config = dict(
    positions='rope',
    rope_fraction=1.0,
    train_tokens=880800000,
)
Each number is 128 + 32 x the weight over its row's rms, rounded and kept within 0 to 255. Layers, rows and columns count from 0. The size above them is the row's rms in percent of the matrix's.

# layer 7 MLP up, 2048x768, rms 0.0322, rows 1708-1714, columns 256-319
size [100  99  98  98  95  96 125]
[[105 141  56 119 127 138 159 169 136 124  86 158  42 120 127 119 176 106 120 125 167  66 131 141  88 158 157  73 126 119 106 176 178  71 160  99 150 129 108 128 115 167 128 128 144  48  93 153 113 134 151 144  99  84 131 179 122 139 131 117 143 117 156 178]
 [ 96 144 155 147 103 115 131 107 179  91 158 142 129 164  97 105  79 132 137 144  59  98 148 124 141 191 142  95 105  46  87  98 135 153 117 181 141 149 138 155 152 155  66 152 107 161 103 146 114 193 131 190  93  83 148  98 134 105 121  97 138 155 155 120]
 [135 110 120 207 129  72 141 116 127 156 159 134 113 107 102 140 127 176 130 113 120 140  71 103 115 132 148 157 168  89 115 105 158 159 116 174 118 111 111 116 128 148 104 149 131 183 167 137 184 188  43  77 139 216 142 133 128 159 154 141 157 158  87 121]
 [120 174 161 104 121 127 157 156 131 138 144 104  37 123 129 103 221  97 194 124  94 198 189  76 116 101  98 122 128 131 111 100  68 123 127 116 169 115 162 142 138 182 147 108 196  61 126 103 117 157 206 139 194  96 119 120 170 122 126  99 175  81 157 149]
 [ 92 125 110 142  59 159 133 146 159 138 114 196 130 160 107 165 166 128 150  77 135 105 138 193 154 180 144  82 139  77 135 121 192  82 104 176  77  83 133 104 121 119 133 112 133 141 138 109 121 117 163 145 155 147 128  88 194 130  83 162 154 137 137 171]
 [101 140 166  79 106  71 145 173 167 146 203  99 165  85  70  95  80 153  77 114  91  99 157 104 100 138 153  86  66 128 150 142 123  94 147 110 134 100 146 152 184  94 149 117 114 187 132 142 125 111  76  78 126 136 137  90 118 110 167 119 104 114 200 123]
 [133  79 146  66 134 188  99  94  97 161 134 114 122 104 106 202 105 113 131 151  97 168 130 173 117 160 137  82 135 157 169  59 108 120 128 196 100 139 111 165 121 121 159 150 153 110 116  90 177 105  76 133 115 183  65 105 113 171 188 129 119 129 179  78]]
# layer 7 MLP down (transposed), 2048x768, rms 0.0322, rows 1708-1714, columns 256-319
size [101 106  98  99  97  94 102]
[[142 125  53  74 107 134 129 193 186 131 130 146  91 151  84 135  76 154 173 113 128 182 131 164 127 149 127 148  75 183 100 164 186 113 119  66 137 194 129 190  92 113 129  97 125  90 112 178 116 139 143 151  97 167  71 118 179 134 145 122 162 142 182 142]
 [151 143 139 142  93 134 122 114  60  68 190 146 128 150  97 122 103 104 113 132 118 184 157 111 134 102 194 153 134 102 110 155 150 166 123 125 105 148 102 169 118 109 156 109 160 131 196 191 160 186 130 140 102 108 114 132 101  97 142 151 122 119 185 125]
 [156 122 136 213 102 109  55 140 143 167 121 144 151 131 198 162 140 124 139 135 156 172  71 109 149 137 134 159 143 103 150 126  99 101  69  85 149 149 166 100 130 150 106 110 124  67 108 107 134 146 105 106 160 175  52 148  84 144 121 141  86 113  75  90]
 [170  63 167 130 145 100 186  98 138  87 135 121  86 104 109 107 171 168  93 158  93 129 173  81 110 152 111  70 163 101 109 187  57  54 157 147 171 142 153 129 125 173 169 180 123 108 150  85 174  94 137 103 131 147 121 135 110 122 148 121 112 142 134 113]
 [ 98 134 104  94 120 141 125 147 133 126 143 122  81 192 134 145 115 108 135 140 123 129 147 158 169 108 123 134 146 157 174  75  99 111  92 124 120 110 130  88 144  37 122 133 114 110 127 141 145 143 157 157 165 155 111 130 131 110 131 108  95 210 118 138]
 [ 99 129 176 137 148  98 173 116 107 119 189 138 152  89  92 117 114 155 124 157 155 152 141 111 124 149 123 170 109  82 143 185 126 130 153 123 153 137 142 124 109 114 108 125 134 141 104 134 133  98 163 192 128  78 128  68 130 124  95  70  94 169 120 143]
 [ 84 114 164 127 151 165 118 165 167  40 163 104 138 154 122 129 166 131  89 103 101 173 145  43 139 143 137 152 127 121  99 171  97  95 132 197 178 167  73 125 119 161  62 123 125 161 105 121 153  54 113  58 129 101 179 109 162 109 127 182 177 101 143 129]]
# layer 7 MLP gate, 2048x768, rms 0.0322, rows 1709-1715, columns 256-319
size [104  95  95  94  97 148  96]
[[148 157 117 162 118 109 102 131  88 129 108 121 167  97  90 110  73 115 122 143  68 116 125 198 109 131 105 151 149  85 132 137  80 126 166 120  79 108 142 156 138  57 111 166  92 176  87 104 131 140 107 125 121 150  99 218 152 120 108  94 140 176 149  68]
 [ 74  64 120 118  94  82 166 112 181 136 174 109 122  89 131 108 125 103 134  99 117 120  34  90 140 161 161 157  90 119 117  96 153 163  98 135 123 120 142 101 112 135 172 147 139 108  72 138 179 138 146 138 117  72 135 150 117 160 137 147 119 115 114 105]
 [154 115 129  97 132 140 146 159 103 134  66 161 106 124 167  63 143 127 138  96 137 154 136 138 138 139 137 125  69  97 126 172  71 156  83  80 167 139 160 157 161 149 196  95 153 154 178 130 112 104 117 199 131 156 131 136 108 145 111 151 111 116 112 124]
 [132 187 107 143  83 141 125 157  89 184 144 149 137 125 198 163  84 102 112 210 160 158 141 163  66 107  72 128 124 167 133 185 111 126 115 115 170 122 102 160 108 161 140 161  95 181 111 135  83 134 148 169 123 141 132 106  79 109 118 133 175 175  93 168]
 [199  77 112  73 125 147 126  60 139 109 128 132 215 197 114 175 128 203  99  92  97 146  81 131 136 176 163 104  70 122 128 162 132 129 172 141  67  74  82 125 124 117 122 125 130 109 149  84 114 114 159 114 166 111  37 137 128 101  82 194 167 108 138 118]
 [137 125 124 141 128  67 132 136 159 139 134  64 156 130  92  78  63 109 137 113 157 183 157 137  95 109  65 121 169 189 102 124  68 149 138 163 198 108 124  66 192 114 210 125 136 148 113 151 177 139 100 155 123 132 134 114 109 125 114 131 134 120  83  99]
 [134 105 122 116 176 148 100 122  88 139 140 144 126 158  96 103 140 177 154  77 171  87 104 140 116 101  87 134 117 114  64 112 127 110  90 128  99 127 198 121 100 189 135 189  80 129 117 134 106 127 150  89 217 120  88 163 127 176  87 149 109 120 136  91]]